python train.py --n_layer=9 --d_model=512 --n_head=4 --d_mlp=1344 --vocab_size=37674 --activation="swiglu" --beta2=0.98 --lr_head=0.00587 --schedule="wsd" --decay_fraction=0.311 --final_lr_fraction=0.1 --train_tokens=1198000000 --dataset="wikipedia_en"
Each number is 128 + 32 x the weight over its row's rms, rounded and kept within 0 to 255. Layers, rows and columns count from 0. The size above them is the row's rms in percent of the matrix's.

# layer 6 MLP gate, 1344x512, rms 0.283, rows 1303-1337, columns 256-319
size [100  97 100 102  97 102  90  97  95 102  93 100  92  98  91  98 101 107 108 101  92 110 109 107 112 107 112  97 102  97 103 105 102  96 101]
[[126 162 113 159 132 141 169 102 114 141  74 109 183 123 110 197 104 129 140 161  73 151 115 141  88 106  72 153 138 112 140 166 144  48 104 175 112 148 182 142 143 105 118 116  87 162 163 105  95 173 132  98 145 145 146 185 170 167 137 167 104 171  90 112]
 [126 151 120 130 212 178  50 160 131 144 158 160 153 153 152  90 138 196 122 199  97  88 133 164  81 134 124 151  98 149 123 130 125 181 118 142 116 140 155 111 168 111 133 146 131 122 103 154 112 180 113  99  75 108  71 121 110  64 105 158 138 143 109 163]
 [153 130 193 135 123 137 137  84 132 155 186 127  68 105 107 122 145 129 133 144 127 160 121 150 168 141  91 145 166  64 136 120  98 150 141 192 122 128 129 116  74  97 111 135  90 112 171 124 134 145 136 185 118 188 112 126 154 146  93 120 106  99 129 112]
 [139 110 111 117 162 164 125 133 115 190 131 138 128 106 184 136 110 142  57 121 134 112 155  88 157 189 154 141 120 110 130  99 176 113 119  75 104  86 125 129 102 116 173 124 138 169 144 110 186  89 166  93 153  78 101 177 126  76 168 125 110 161  43 145]
 [149  89 152 104  72  72 154 119 131 159  81 142 107 113 118 147  74 172  89 111 186 143 104 119 124 141 120 160 124 151 116 154 171  99 110 154 105 126 115 165 106 214  85  90 110 174 118 134  86 221  62 130 137 116 100 188 180 127 139 122 149 111 169  99]
 [121 123 131 130 152 108  99 137 131 153 171 126 136 117 156 107  86 108 180 125 142 149  98 161 104 169 135 157  94 161 163 135 140 117 160 107 131 183 152 156  90  84 132 123 130  96 141 134  50 158 154 142 119 106 204 110 160 116 105 150 142 177 147 161]
 [174 123 147 175 120 123 120 141 140 136 130 106 166 170 120 131 147 108 142 167 134 130 105 103 125 125 136 140 102 159 168 177 135 116 116 149 107 136 143 139  82 172 149 159  53  98 162 109 186  97 132 156 130 138  92 133 148 137 184 150 151 149 116 142]
 [102 148 127 165 154 136 150 168  94 120 148 153 126  71 128 155 187 126 155 120 114  35 176 151 115  96 207 108  94 138 145 169 141 107 145 117 104 109 165 121 187 126  80  85 140 114 155 108 141 138  92 136 105 111 146 166 109 153 103 100 111 134  73  86]
 [119 168 153  86 121 148  78 169 130 156 126 137 108 140  91  89 117 175  96 116 130 132 144 118 113 112 111  64 117  92 106 137 154  87 114 161 115 133 113 135 170 146 127 139 207 113 167 109 120  52 131 166  68 183 154 169 123 126  94 154 115  84  94 141]
 [187 131 135 141  74 103 123 114 149 113 189 133  70 163 138  60  91 142 145 142 132 216 141  78 196 137 203  99 118 126 128 103 107 145 158  53 139 114 131 116 155 131  42  94 124 134 170 183 154 143 125  89  72 115 147 109 152 113 146 140 157 124 159 136]
 [164 131  94 129 114 141 133 145 160 131 135 168  92 112 143  85 157 145 105 144 127 139 142 137 152 112  90  90 116 186 141 190 157 130 110 119  97 107  83 142  63 125 161 117 130  84 125 157  58 132 164  99 118  80 144 154 110 215 141 159 109 132 137 175]
 [ 90  50 165 103 138 138 140  99 128 121  82  99 150  90 125 145 133  63 214 197 111 130 131 110 138  80 132 135 130  87 132  56 104 180 148 133 106 119  93  81 166 146 104  95 151 145 106 133 142 211 132  67 124 121 167 123  93 120 112 169 109 131 106 167]
 [ 96 135 202  61 149 181 133 118 134 165 106 109 142  96  88 151 182 144 106 147 161 152 127 184 111 171  74 150  91 100  90 106 124 160 118 163 136 125 131 141 127  99  74 111 139  88 127  77 158 103 209  83 171 152 209 104  94 101 145 155 170 157 134  89]
 [145  56  70  97  81 181 191  93 119  99 103 115  82 114 167  92 132 171 106 122 148  68 108 139 129 140 121  59 129  96 129 134 156 118  89 155 153  71 197 100 123  33  81 183 149 104 144  83 150 182 178 140 127 123  99 125 115 147 135 183 119 129 131 143]
 [140 115 160 103 103 178  76 157 188 115 123 162 155  88 118  86 161 128  97 115  91 161 101  99 111 139 103 130  87  73 147 117 102 139 131 112 134 139  90 159 172 148  93 131 163 152 125 130  96 126 124 146 134  88 143 118 166 120 166 147 161 133 128  54]
 [123 111 163 129 163 206 143 176 161 102 133 144  95  78 168 110 140 168 172 145 170 132 123  83 122  49 111 115 160 159 173 136  97 168 160 181 129 114 159  77 146 126 150 125 149 179 122 119 140 144  92 119  58 103 136 113 170 149  64 112 147 160 140 166]
 [150 127 172 155 147  84 138 129 148 140 131  75 137 165 103 143 108 120 136 165 105 122 156 142 144 154 105 147  96 140 122 129 117 144 128 136  96 165  93  57 174 136  89  61  94 111 184 115 144 116 136 143 123  92 172  95 126 159 137 139 137 176 116 145]
 [110 163 125 107 130 121  92 143 133 126  83  92 173  89  77 135  63 188 161 120 167 174  73 120 100 135  94  90 151 124 131  86 105 156  83 115  84 124 139 114 149 158 125 102  82 127 106 178 153  96 188  93 109 156 145  91  70  36 106 146 183 186 144  69]
 [126 142  76 127 101  88 114 106  52 141  82 158 154 147 111 154 107 106 111 143 202 125 170 115 115 144 126  67 168 136 131 123 200 130 100  64  97 118 141 121 152 124 134 142 144 130 114 124 153 117 143 156  92 164  98 116 136 153 146 178  81 128 149 140]
 [171 110  95 138 195 200 101 100  82 124 162 116 115  77 149 186 111 125 185 108  97 136 137  65 118  93 143 149 124 152 111 114 192 127  72 157 101 124 195  95 140  82 155  72 132 172 147 142 112 150 116  94 182  98  57 104 171 140 118 127 190 133 129 132]
 [138  40 105 161  82 192 107 135  66 172 158 144 161 169 152  91 171 119  62 141 143 167 144  91 165 110 140 161  81 150 138 153 165 172 133 186 147 137  48 157  52 110 151  86 146 137 118 181 156 100 145  97 151  67 122 151 141 166 114 106 173 151  78 139]
 [ 73 131 144 120 158 117 122  98  95 111 140  94 111 175 131 125  74 132 211 102  88 113 157  85  90 101  82 151 122  85  86 132  76  75 100 111 113  90 154 123 122  68 166 146  65 123 186 116  97  94 117 169 115 111 121  84 140 128 114 106 141 116 134 145]
 [137 115 122 168 131 134 152  82 144 210 104 105 146 162 114 114 122  80 124 116 135 116 189 121 110 119 151 154 167 135 118 134 157 221 140 106 169 128 144  96 105 169 117 193 116  85 160 135 136 116 117 124  77 116 200 141 154 107 121 134 152 143  73  83]
 [170 153  99  96 120 158 152  74 106 140 136 165 120 151 164 146 123 152 140 144 180  75 147 134 140 117  71 142 151 174 121 134 145 126 105 142 158 132 106  90  63 141 150  97 101  96 114 147 144  91 179 210  81 138 130  55 114 171 106 134  84 134 155 104]
 [151 132 109  98 100 166  98 128 100  92 140 103  85  70 125 115 204 141 130 164 130  95 125  94 177 148 107 145 141 103 168 126 103 147 121 170 105 131 129 140 190 168  81 196 159 123 148 110 188 164 213 139 131 138  77 108 104 148  62 132  90 143 118 109]
 [ 79 213 207 101 144 132 135 107 139 116 144 178 156  99  90 113 151  94 170 130 134 110 122 150 135 129 159 171 138  68 117 136  90 201 142 127 113  78  67 126 121 165  54 110 152 164 131 131 145 148 122 129 138 163 106 150 114 171 126 112 156 123 154 125]
 [ 82 128  68 103  69 150 187 141 136 109 117 129 107 150 108 129 130 176 112 189  89 156 135  90 107 126 111 217 170  75 139 148 109  76 140 214 103 125 150 145 103 134 165 150 114 191 115 139 140 126 172 156 119 134 204  82 148 107 108 183 158  93 225 124]
 [ 78 168 163 158 127 140 129 110  77 119 122 110 157 144 124 119  89 206 148  90 167 116 122 155 112 123 154 193 109 188 180 135 105 140  99 122  92 148 174  81 142 138 113 153 156 162 134 115  93 125 110  94 145  98 140  65 174 161  84 169 131  66  63 122]
 [173 100 139  96 124 147 163 125  56 165 200  48 114 123  98 128 196 124 165 117 179 142 114  72 142  83 163 147  70 144 111 185 140 129 146 155 130 103 114 140  92 136 158 114 110 110 136 175 149  58 177 159  60 151 150 121 130 121 126 166 157 115 185 125]
 [173 139  72 123 131 115 141 150 142 151  68  87 127  93  90 112 124 104  96 153 185 118 120 117 144 134 132 103 155  60 181 126 144 176 129 140 115 113 101 133 173 136 116  86 117  72 114 165 135  83 119 141 155 141 127  83  85 129 112 100 174 168 136 139]
 [161 102 135 140 125 128  78 129 138 138 132  66 191 100 149 126  73 137 104  69 126 158  91 174 142 117 152 129 140 115  84 110  79 159 177 165 120  86 185 110  70  49 110 103  62 156 162 133 130 201  86 130 119 137 142 118 110 114 126 155  98 121 134 116]
 [144 145  51  92 124 150  88 133  82 168 117 185 136 165 171 106 143 122 141 128 106 128  95  93 150  92 174 111 141 158 130  71 164 139 146  91 113 126  99 101 155 119 109  79 174 183 126  98 149 138 109 115  65 149 131 162 103 152 130 162 130 126 101 125]
 [170 155 117 107 131 155 105 143  39 136 123 109 112  95 193 116 117  93  96 170 160 155 161 104 120 108 160  86 130  73 141 155  79 121 169 175  67 111 186 154 138  53 109 164 161  90 151  94 197 107 119 103 151 211  87 111 125 147 108 194  70 149 117 148]
 [105 134 118  84 180 142 103  87  75 145 149 121  90 118 114  86 123 105 151 109 111 133 142 148 142 112 109 131 150 145 110 154  90  79  92 124 157  95 119  54  90 158 109 113 169 123 113 108 153 160 118 125  87  98 103 159 109 133 135 132  95 179  76 141]
 [115 123 119 104 151  77 121  80 126 138 167 163 145  99 154  79 137 170 186 109  97 180 102 127 104  81 122  85 169 131 148  92 100 170 181 157  94 133 143 156 139 143  86  87 157 117 150  90 123 144 137  96 163 142  88 140 169 106 124  96 112  65 126 164]]
# layer 6 MLP up, 1344x512, rms 0.303, rows 1303-1337, columns 256-319
size [ 98  93 101  98  96 114  96  97  98  97  95 101  95 107  93  99  99 108  99  99  96 103 107 104  91 108 114  97 100 100  97 100 102  95 102]
[[142 118  99  92 109  76 123 140  97 100 112 144 100 141 137 106 118 151 126  99 113 156 153 101 165 109 143 108 128 207 151 109 118 119 148 149 128 191  90  89 149 155 142 174 116 186 116 219 133 119 109 125 104 121  72  69 167 124 151 144  78  37 126 139]
 [162 141  83 169 108 122 110  74 110 127 159 123 159 108 161 124 119 123 123 116 110  87 114 124 162  70 174 127 146  67 110 107 123 107 156 135 140  59 198 195 129  96 111 163 117 167  97 123 114  89 148 163 128 137 109  91 117 198 153 110 134 151  74 167]
 [127  73 146 101 103 165  91  80 186 172 129 121 108 164 103 159 114 156 157 117 144 157 130 166  92 107 113 124 125 134  88 135 134 119 135 136 124 106 116 113 130 114 107  99 130  33 144 127  93 114 122 143 139 131  83 136 129 118 146 143 168  17 119 128]
 [133 109  97 157 209 117 175  96 123 158  57 166 104 119  69 184 146 118  99  97 120 107 166 109  94 162 156 120 155 113 154  89 163 122 116 149 107 130  48  67  95 112 156 128 117 161 139 143 174 111  93  89 175  88  93 167 114  96 130  85 140  59 114  75]
 [ 80 131  34 134 168 162 179 104 127 132 140 116 144 173 143  58 135  87 112 148 132 179 164 141 158 120 140 149  82 104 125 154 149 117 134 159 164 149  99 150 165 161  66 140 115 120 115 123 130  98 173 115  95 137 138 145 136 153  96 171 146 132 115 129]
 [159 167  75  98 148 162 168 150  97 175 113 169 117 148 170 124  58  99 113 119 136  81 140 180  88 100 168 122 116 163 135 100 161  85 133 134  69 104  82 107 118  81 178 186 121 116  99 137  95 110 163 146  95 151 126  87 138 176 108 154 126 164 146 126]
 [116 122  53 186 201 128 116 130 116 119 126  80  75 107 108 116 163 130 136 159 106  72 114 125  77 141 136  90 124  95 163 105  56 147 104 109  86 130  53  85 134  82  83 107 151 132 129 110  97 126 152  96 138 100 131 141  92 139 140  81 128 123 163 137]
 [116 143 131 122  87 107 149  68 125 163 121 106 143 174 103 126 100 165 106 136 145 166  45 147  92 122  78 107 208  92 168 150 108 143 106 142  77 151 143 129 149 150 125 117 168 135 128 119 162 137 107 160 118 148 105 149 170 159  97 127 119 132 126  89]
 [175 195  87 141 110 151 138 122  34 128 111 134 121 131  95 104 113 140 104 157 137  95 121 132 144 164 157 125 152 143 100  91 152 109 117  97 154 106 144 135 174  77 117 153 113 110 135 141 121 178 159 161 118 136 139 116 131 114 160 121 169  55 100 118]
 [ 92  88 127 143 123 142 106 137 174 171  84 119  81 173  77 145 166 140 107 185 127 121 162 119 127 130 130 133 149 162  91 122 114 128  36 132 127  99  83  80 151 146 202 153  68 190 101 139 113 115 117 181 118 162 109 154 151 113 142 127 133 129 113 181]
 [119 169 123 109 154 174 110 150 171 153 157 126  97 133 107 109 134  84 145 167 186 118 134 158 180 198 117  65 112 130 144 188 170 107 139 149  73 197 131 152 139 150 123 179 163 154 131 193 109  63 120 104 124 131 161 151 113 105 109 175 133  85 117 131]
 [126  64 116 180 169 133 137  50 169 103  65  74 152 121 138 122 112  94 155 102  86 139  93 111  44 137 164 111 132  93  95 123 106 107 208 113 146 134 123  56 197 122 101 152 180 149 154 131 157 161  91 102 104 127 104 112 112  57 144 109 220  98 121 141]
 [141  90 172  94 180 180  89 108 149 178 130 103 132 109  75 135 180 136  66 116 112 120 151 179 167 110 115 177 126  76 104 118 184 142 155 144 108 136 104 125 146 103 125  72 140  53 101  90 151 121 167  68 159 189 128 109 105  83 178 153 117 158 106  86]
 [147 127 116  78 146 101 143 100  77 161 134 131 155 174 131 149 127  56 129 113 129  94 141 166 110  91 104  90 117  83 141  94 131 108 144 162 184 140 207  94 116  68 132 159 110  98 152 167 181  85 160  63  77 101 149 106  60 168 151 202 132 103  96 123]
 [147  97  80  53 155  89 122 104 150 160 157 140 163  94 160 129 153 108 154 131  98 152 116 116 115  83  93 103 155 159  84 137 101 134 145  83 174 127 150  81 150 106 103 142 105 102 155 134 105 129 105 147  96  94 123 169 165 158 126 153 153 101 146 110]
 [134 124 167 118 108 130 164  80 173 162 129 130 115  98 161  72 125 123 132 110 134 177 134 147  96 131 166  76  88 112 151 128 100 147 112 123  81 121 134 121 155 137 100 152 107 137  62 136 155 129 166 147 154 142 181 112 181  93 120 136 105 158 220 146]
 [132 102  87 121 160 122 103  55 137  77 155 134 130 127 106 161 112 104 161 146 200  94 114  77 133 102 133 108 158 150 178 127 122 157 184 114 113 144 193 161 105 101 133 159 167 114 123 114 147 125 122  99 184 152 167 170 114 166 108 166 117 123 121 133]
 [147 188  98 152 188 115 114 172 167 119 118  67 177  98 134 159 188 104 195 128  90 136 153 104 157 135 171 139 138  94  58 113  96 136 202  89 147 123 167 118 127 121 172 176 168  93 137  99 153 171 165 123 111  75 160  94  92  70  82 163 162 134  82 104]
 [ 79  89 133 171 152 146  98 142  85 130  88 123 200 157 141  45 145  90 139 134 150 123 149 103 151 180 139 146 139 131 115 119 199 134 128 180 123 129 149 178 133 112 136 115 227 156 110 138 105 113 163 114  88  99 129 137 118 109 122 139  93 129  83 151]
 [111  91 168 144 132 104 134 129  97 121 174  99  94 134 118 157 112  67 101 142 155 128 121 132 102 153 128 104 159 103  77 161 170 105 146 212 122 140  96 148 134 148 145  83 131 108 141 106 143 138  86 141 109 178 115 142 126 116 147 216 114 120 116 120]
 [168 147 109 113 105  96 133 174 118 110  87 127  86 143 187 155 143 148  87 114 126  81 109 145 174 138  65 176 160 165 120  81  55 121  92 139 149  74 118 111 166 124  55 132  90 170 105 124  55 128 167 104 137  99 193  79 100  97 103 133 151 163 173 156]
 [150 167 117  95  88 150 144 131 182  89 164 164 172 144 148 113  99 116  97 116 108 144 105 159 128 111 194 126  85  99 188 113 116 166 100 100 158 160 109 134 165 165 115 151 129  88  80  93 149 133 144 150 105  94 101 132 124 120 131 117 112 129 134 119]
 [206 140 162 114 148 135 155 145 111 112 158 175 130 139 149 145 101 113  87  98 146 112 106 156 189 138  84 108 157  84 149 143 175 138 130 113 145 175 153 126 190  76 129 151 117 109 117 186 150 129 140  68 102 151  87  94 149 101 155  81 126 125 173 133]
 [114 124  61 164 130 111 152 106 157 118 135 149 149 119 168 157 110 151 103  96 148  85 126 115 119 134 154 132 152 144 101 141 120 178 137  59 173 129 127 110  77 162 127 131 170 113 109 119  90 144 203 168  85 120 183  95 151 126 111 110 136  82 162 155]
 [ 95 150 119 141 100 120 146 138 205 176  92 113 167 154 184  87 106 152  59 138 133  88 130 183  97  97 173 187 148  65  95 120 104 157 171 134 122 127 111 135  14 121  94 168  96 181  99 103  80 129  94 112 123 139 140 139  94 145 187 145 120  61 112 143]
 [137 125  94 117 135 127 156 144 231 126  90 163 146 124 127 110 108 141 101  73 157 106 126 136 128 134 171 127 126 162 149 193 139  94 174  88 117 131 158 152  93 139 163 139 116 107 106 131  72  83 150 115 153 176 121 147 109  77 150  77 193 135 182 119]
 [112  71 163 130 179 126  86 109 134 154 161 134 201 115 175 146 165 106 121 118  60 117  62 118 140 165  99  84 155 131  99 181 109 105 113 109 157 111  99  90 137 186  85  67 158 170 193 143 159  90  93 142 121 122  99 193 156 101 146 167 105 148  81 118]
 [146 116 126 131 134 128 186 170  91 114 181 126 111  96 157 131 120 145 114 100 207 145 152 127 171  88 121 146 147 113 157 133 164 115 196 147 109 161 148 113 112 181 161 142 179 143 115 144 149  82 154  89 107 133  57 124 122 158 105 122 129 129 107 156]
 [152 132 115 160 127 145 170 187 178 195 123 157  98 126 112  90 165  93 123 155 117  96  73  90 135  87 136  64 132 149 129 113 128 120 142 122  84 113  42 154 125 154 131 179 156 125 138  84 154 169 139 104 125 113 168  90  88 131 137 104  51 139 155 133]
 [ 92 136  71 150 127  81 118 106 110 147 134 115 111 108 146 151 175 226 151 177 105 136 182 156 133 168 119 114 173  61 104 123 169 117 113 151  96 116 151 116 147 123  95 152 113 128 166 180 199 132 145  92 107  83 181  80 130 153 140 130  81 186 186 165]
 [101  97 179 118 190 136 117 158 101 100 153 146 136 154 157 116 150  51 167 129 114 100 150  89 120 171 139 135 159 178 110 132 136 121 162 140 131 112  93 141 104 120 113 100 200 145 115 158 132 157 190 113 148  95 111 170 118 130 115 142  72 111 149 178]
 [110 125 172 107  95 177  86  92 132 156 139 162 129 172  69  77 159  81 180 123  97 114 105  90 169  97 142  85  49 118 144 122 130 162  94  39 124 143  99 135 111 156  83 159 135 156 126 186 128 128 165 101 149 184  57 130 135 207 120 171 112  54 130 110]
 [117 111  63 141 105 130  28 131  97 119 129 188 114  81 117 115 167  90  60 152 148 148 134 134 149 131  98 129 140 136 124 172  99 136 161 130 162 163 133  95 190 142 121 137  90 135 133 112 159 105 130 203 124 131 150  91 163 155 130 167  90 125 103 124]
 [103  75 159 180 133 139 115 122 164 161 162 115  96 129 194 206  85 167 169 204  44 212 117 104 160 142 129 163 132 120 124  95 113 146  40  94 166 127  97 120  94 148 229  78 113 131  97 131 162 129 136 103 121 145 149 132 116  99 213 142 163 113  99 138]
 [114 165 116  71 217 100 129 128 138 143  62 185 161  89 146  71  82  91 156  87 140 104 142 120 120  78 116 116 191 104 132 101  88 129 137 170 111 141 127 150 142  96 115 178  99  94 170 118 118 111  79 168 133 136 183 146 155 138 128 166 172  60 121 163]]
# layer 6 MLP down (transposed), 1344x512, rms 0.215, rows 1303-1337, columns 256-319
size [103  94 100  96 103 109  92  97 100 101  95 106  70 101  97  96 103 102  96 100  94  98 103 101  95 106 104  98 104  88  96 100 102 100 110]
[[109 143 185 109 120 110 136 117 151 122 140  84 134 152 108 143 155 160 119 144 129 132 117  70 162 122 173  66 198 167 118  44 143  82 127 158 130  71 203  85 105  94 135 121 103 152 117 157  42 118  91 155  79 149 106  88  80  92 173 175 199 128 161 124]
 [ 89 135 149 175  76 109 144 136 116 167 135 137 206  93 181 119 110 160 125 133  52 115  78 136 142 183 129  85 183 170 134 108  79 152 144 119 116 157 117 158 146 132  98  98 123 149 107 120 114 205  77 130 164 146 138 132 169 130 150 139 115 188 136 154]
 [156  80  88 140 105  89 150 128 152 140 113 127 193 101 139 109 108  76 106 116 101 147 141  83  97 148  96 128  94 168 140 209 156 146  98  48  97 123 165 179 169 154  41  94 146 135  80 109 122 119 100  84  50 158 137 155 108 136 221  66 104 164 133 119]
 [125 137 112 115 157  93 132  75  94 116 119 159  65 135 127 160 109 160 143 121  98  13 137  83 105 153  70 134 133 134 119 122 161 125 105 100  81 119 123 116 203 105 148 134 113 172 115 139 164 106 115 107 100 119 179 128 129 138 112 103 116 118 108 159]
 [108  96  90 148  74 133 110 112 124 137 125  79 143  72  58  93  96 176 174  72 123 190 125 113  68 177 138 136  63 122 139 129  91 122  91 118 162 154 192 170 125  89  96  52  78  59  95 126 113 124  94 174 130 103 118 117  77 114 121  77  97 159 120 139]
 [168 105  89  71 125 195 132 170 126 115 162 156  69  82 139 170 159  73 119 139 167 161 146 156 129 106 130 136 111 163 158 128 104 137 163 108  79 158  84 119 135 125 144  82  93  91 136 139  87  80 186 187 151  81  93 133 155 172 143 170  81 117 119  92]
 [128  92 168 106 151 140 188 125  89 136 142 158 119 135  99 133  86 157 161  59 189 126  91  58 139 145 125  95  82 128 123 113 141  91 134 144 138 109 134 120 141  86 127  96 146 103 113 133 149 105  92  94  88  84 112  96 147 178 116 140 148  87 131 113]
 [180  83 132 110  92 200 118  79 145 189  92 196 174 171  94 114 142 137  89 115 170 150 119 137  62  99 160 165 118  67  94 115 179  97 139 119 104 186  55  77  88 183 147 119 124  96  98 126 103 121 102 149 148 152 143  93 144 139 148 148 103 102 146 114]
 [112 136 194  92 144  96 187 163 159 184 114 148 152 205 139 170 137 119 139 124 124  69  90  96 181 160 157 125 169 152 127 119 121 163 101 122 141  92 208 172  80 136 121 116 108 115 206 122 111 115 152 101 165 108 128  62 135 125 136 143 154 197  91 129]
 [110 135 178 122 141 114 110  93 165 138 113 181 171 163  78 149 115 153 153 125  88  81 125 122  81 129 157 150  38 120  69 134  94 151 110 136  65 181 146 158  81 102 163 158  89 165 182 185 128  61 171  73 112 145 125 125 151 112 131 146 116 105 120  99]
 [178 175 196 119  69 108 143 133 100 171 117 119 189 108 131 113 121 139 102  39 152 149 127 184 102 113 158  96 146  91 119 100  87  90 144 145 185 155  98 129 108 114 140 144 133 108  81 104 161 107 101 186 150 174 163 143 166 131 141 141 186 162 160 118]
 [138  97 127  86 158 101 165 144 112 182 178 156  63 137 126  86 168 104 153  72  73 142 110 144 119 147 108 131 202 115 140 159  77 164 153 195 134 121 180 177  83 111 134  93 107 128 188 133 142 128  84 172 134  94 128 125  86 108 167  60 166 134 144 137]
 [118 117 150 114 134 112 134 139 124  93 150 109 125 117 197 142 167 156 151 148 192 200 139 194 107 129 152 149 142 124 131 117 122 201 144 105 177 159  80 162 153 157 163 151 152 200  90  65 197 140 168 130 127 109 127 121 154  84 201 146 157 105 140 100]
 [112 131 146 137 127 189 109 109 129 183 127  96 115 145 169 141 159 100 145 156 127 150 113 179 171 141 117 117 109 146 150  96 113 101 133  96 137 152  78 103  72 145 174 153 117 130 128 186 154 120 120 196  76 138  66  89 137 118 181 126 114  71  82 106]
 [179 101 116 126 111 192 115  74 117 174 137 113 138 175 164 106  85 126 171  96 122 107 115  79 109 174 137  89 164 105 138 147 145 156  91  87 117  66 173 143 115 142 169 132 132 148 127 116 155 148 163 150  80 111 207  71 109 134 163 158 111  88 175 165]
 [135 103 167 176  99  88 205  95 139 125 134  92  84  95 103 136 148 148 151 110 141 126 129 121 114 127  96 142 100  92 118  87  85 116  62 102 107 148  49 144 189 164 118 138 154  96 171  63 188 188 202 124 178 170 109 162 134  90 145 148 147 163   4  95]
 [151  97  98 124 129 153 142 170 146 121 141 142 111 126 133 157 155  92 141 131 145  94 114  89 179 135 157 164 139 137 161 175 100 127 108 134 163 204 140  83 103 118 153 104 120 162  92 130 175  63 131  85  95 106 114  97  64 150 145  85 134 131 142 148]
 [136 116 116 147 130 114 139 117  98  53 140  91 168 177 134  78 143 119 112 131 158 175 110 117 120 110 136 152 148 178 136 135  68  78 151 129  90  92 169 139 142 143 132 204 105 109 115 120 131 176 127 133 143  83 107 131  98 159 128 158 174  68 121 161]
 [119 203  84 198 115 146 144 102 110 108 102 139 141 155 103 190  64  64 124 142 174 149 126 142 106 138 140 140 144 147 147  25 113  99 113 128 118 211 146  92 177  93 124 164 169 132 153 115 162 170  90 126 141  92  92 170 127 108 134 104 110 142  91 132]
 [138 137 147 107 128 179 135 165 106 135 132 111  64 109 166 137 177 195  91 181 140  91 108  96 183 151  97 175 126 131 186 167 160 129 159 125 160 137 139 114 123 162  97  80 124  90 148 158 125 160 175 137 151 166 165  97 197 105  88 110  87 184 140 126]
 [161  81  88 155 182 134  95 191 149 133 115 148 160 137  88 128  86 152 143 141 119 123  92 146 113 128 115 117 117  88  96 109 132 103 130 160 129 140 197 155 157 124 155 139  85  84 107 156 142 140 178  84 162 213 131 162 115 153 138 112 193  76 142 113]
 [119 155 135 145 108 143 137 117 123 161 116 149 155 150 117 131 122 184 149 122 113 185 160 163 136 151 144 102 123 129  81  96 126 140 172 111 133 101  92  73 146 204  75 114 162 136 124 146 110 201 149 132 105 106 153 119 182 108 101  93 158 146 104 152]
 [158 117 124 112 166 147 140 145 117 139 138 179  95  98  85 145  74 169 137 199 157 137  90 184 159 138 119 143 126 131 119 129 104 139 170 145 117 185 147 152 230 139 188 121 132 175  77  80 157 123 134  81 144  60 126  92 125 120 159 161 108 157 163 131]
 [149 145 101 152 137 137 100  96  99 149  99 119  82 134 117 101 126 123 128 171 136 105 131 175 205 142 128 138  95 167  96 173 142 149  90 128 108 166 160 154 154 141  87 140 164 128 143 136 105 173 152 179 137 167 108 147  97 112 140 154 136 119 119 160]
 [148  93 151 116 135 103 106 124  61  59 118 133  73 142  70 135 102 108 184 128 147 124 131 115 166 149  84 101 131 164 199 139 151 123 116 104 127 144 138 119 209 160 143 149 120 135 156 134 116 160 193 140 138 124  96 134 133 110 120 152 139 168  98  83]
 [ 79 183 168 138 105 111  73 103 130 122 105 161 103  82  92 174 137  78 119 162 110 119 130 115 161 153 125 101 146 110 117  73 142 131 127 128 133  94 137 147  94 166  69 164 112 181 112 158 138 196 128 124 126 113 130 145 135 118 135 129  87 116 128  99]
 [180 108 151 114 140 103 126 132 143 179 103  87 120 155 184 100 149  95 188  93 101 150 109 104 126 150 102 153 108 110 140 152 156 175  95 106 150  99  66  75 112 109 173 111 141 152 119 162  99 154  99 113 168 190 124 176 145 140 168 148 140 121  75 131]
 [ 54 103 161  98 140 117 119 156  99 104 129 129 103 133 155 124 161 133 129 190 173 105 191 148 168 131 146 103 175 102  83 130 153  91 100 143 118 147 161 149 164 142 107 148 118 146 133 112 129 139 154 167 202 122  91 155 162 144 141 124 117 186 184 109]
 [166 134 170  74  88 128 239 165 132  99 181 161 152 175 117 140 126 126 144 161  76 131 113 129 168 135 161 160 143  77 118 170 136 115 119 111 145 111 129 120 164 137 170 149 134  79 200 158 104  99 161 137 109 184 119  83 134 142 105 128 160 108  77 134]
 [105  81 123 134 119  95 171 161 177 141 115  93 163 116 212 155 112 179 121 109 141  90 108 101 127 131 151 127 164 115 139 255 133 101 118 130 150 201 186 144 170 147 129 174 111 131 138  63 120  94 104  75 163 109  85  94 160 162 145  94  47 160 180 150]
 [ 85 108  98 139  83 133 116 143 114 116 146  70 142 107  77  90  91 140 130 150 163 198 167 108 165 107 163 128 110 112 105 106 119 163 177 153 129 103 132 182 144 128 124 123 133 131 129 119 157 137 104 132 112 160 195 114 166 198 120 134  68 121 215  95]
 [126 123  83 165 155 218 129 131 137  82 129 138 143 118 166 116 119 153 137 118 136 119  87 180  96 122 143 105  78 140 159 159 143 114 147 164 129 160 106  72  86 108  42 124 132  97 113 170  61 148 181 148 125 124 152 163 169  74 127 141 123 151 114 101]
 [ 75 111  68 166 110 145 107 120 149 178 136  61 130 162 113 142 168  73 140 142 115 190 125  97 111  99 117 103 139 128  64 118 100 162 137  78 156 152 173 108 144 140  94 123 119 159 211 135  99 121 133 135 133 133 110 132  88 132 161 146 142 111 119 166]
 [155 152 159 140 123 101 122  74 128  80  63 101 128 165 103  54  86 157 102 131 152 167 123 159 116  90 193  87 182 119 113 194 205  80 131 148 133 147 126  90 141 147 123 120 159 126 116  78 134 110 129 149 150 160 132  94  92  90 107 135  94 128 172 109]
 [ 78 122  76  63 112 128 180 173 104 124 100 106 122 126 171 176 122 107 110 135  81 129 124 158 142 130  94 104 121 154  88 124  92 137 150 138  90 106 113 175  65  60 123 193  94 107 123 156 196  96 129 130  87 124 137  89 131 150 112 186 139 127  90 105]]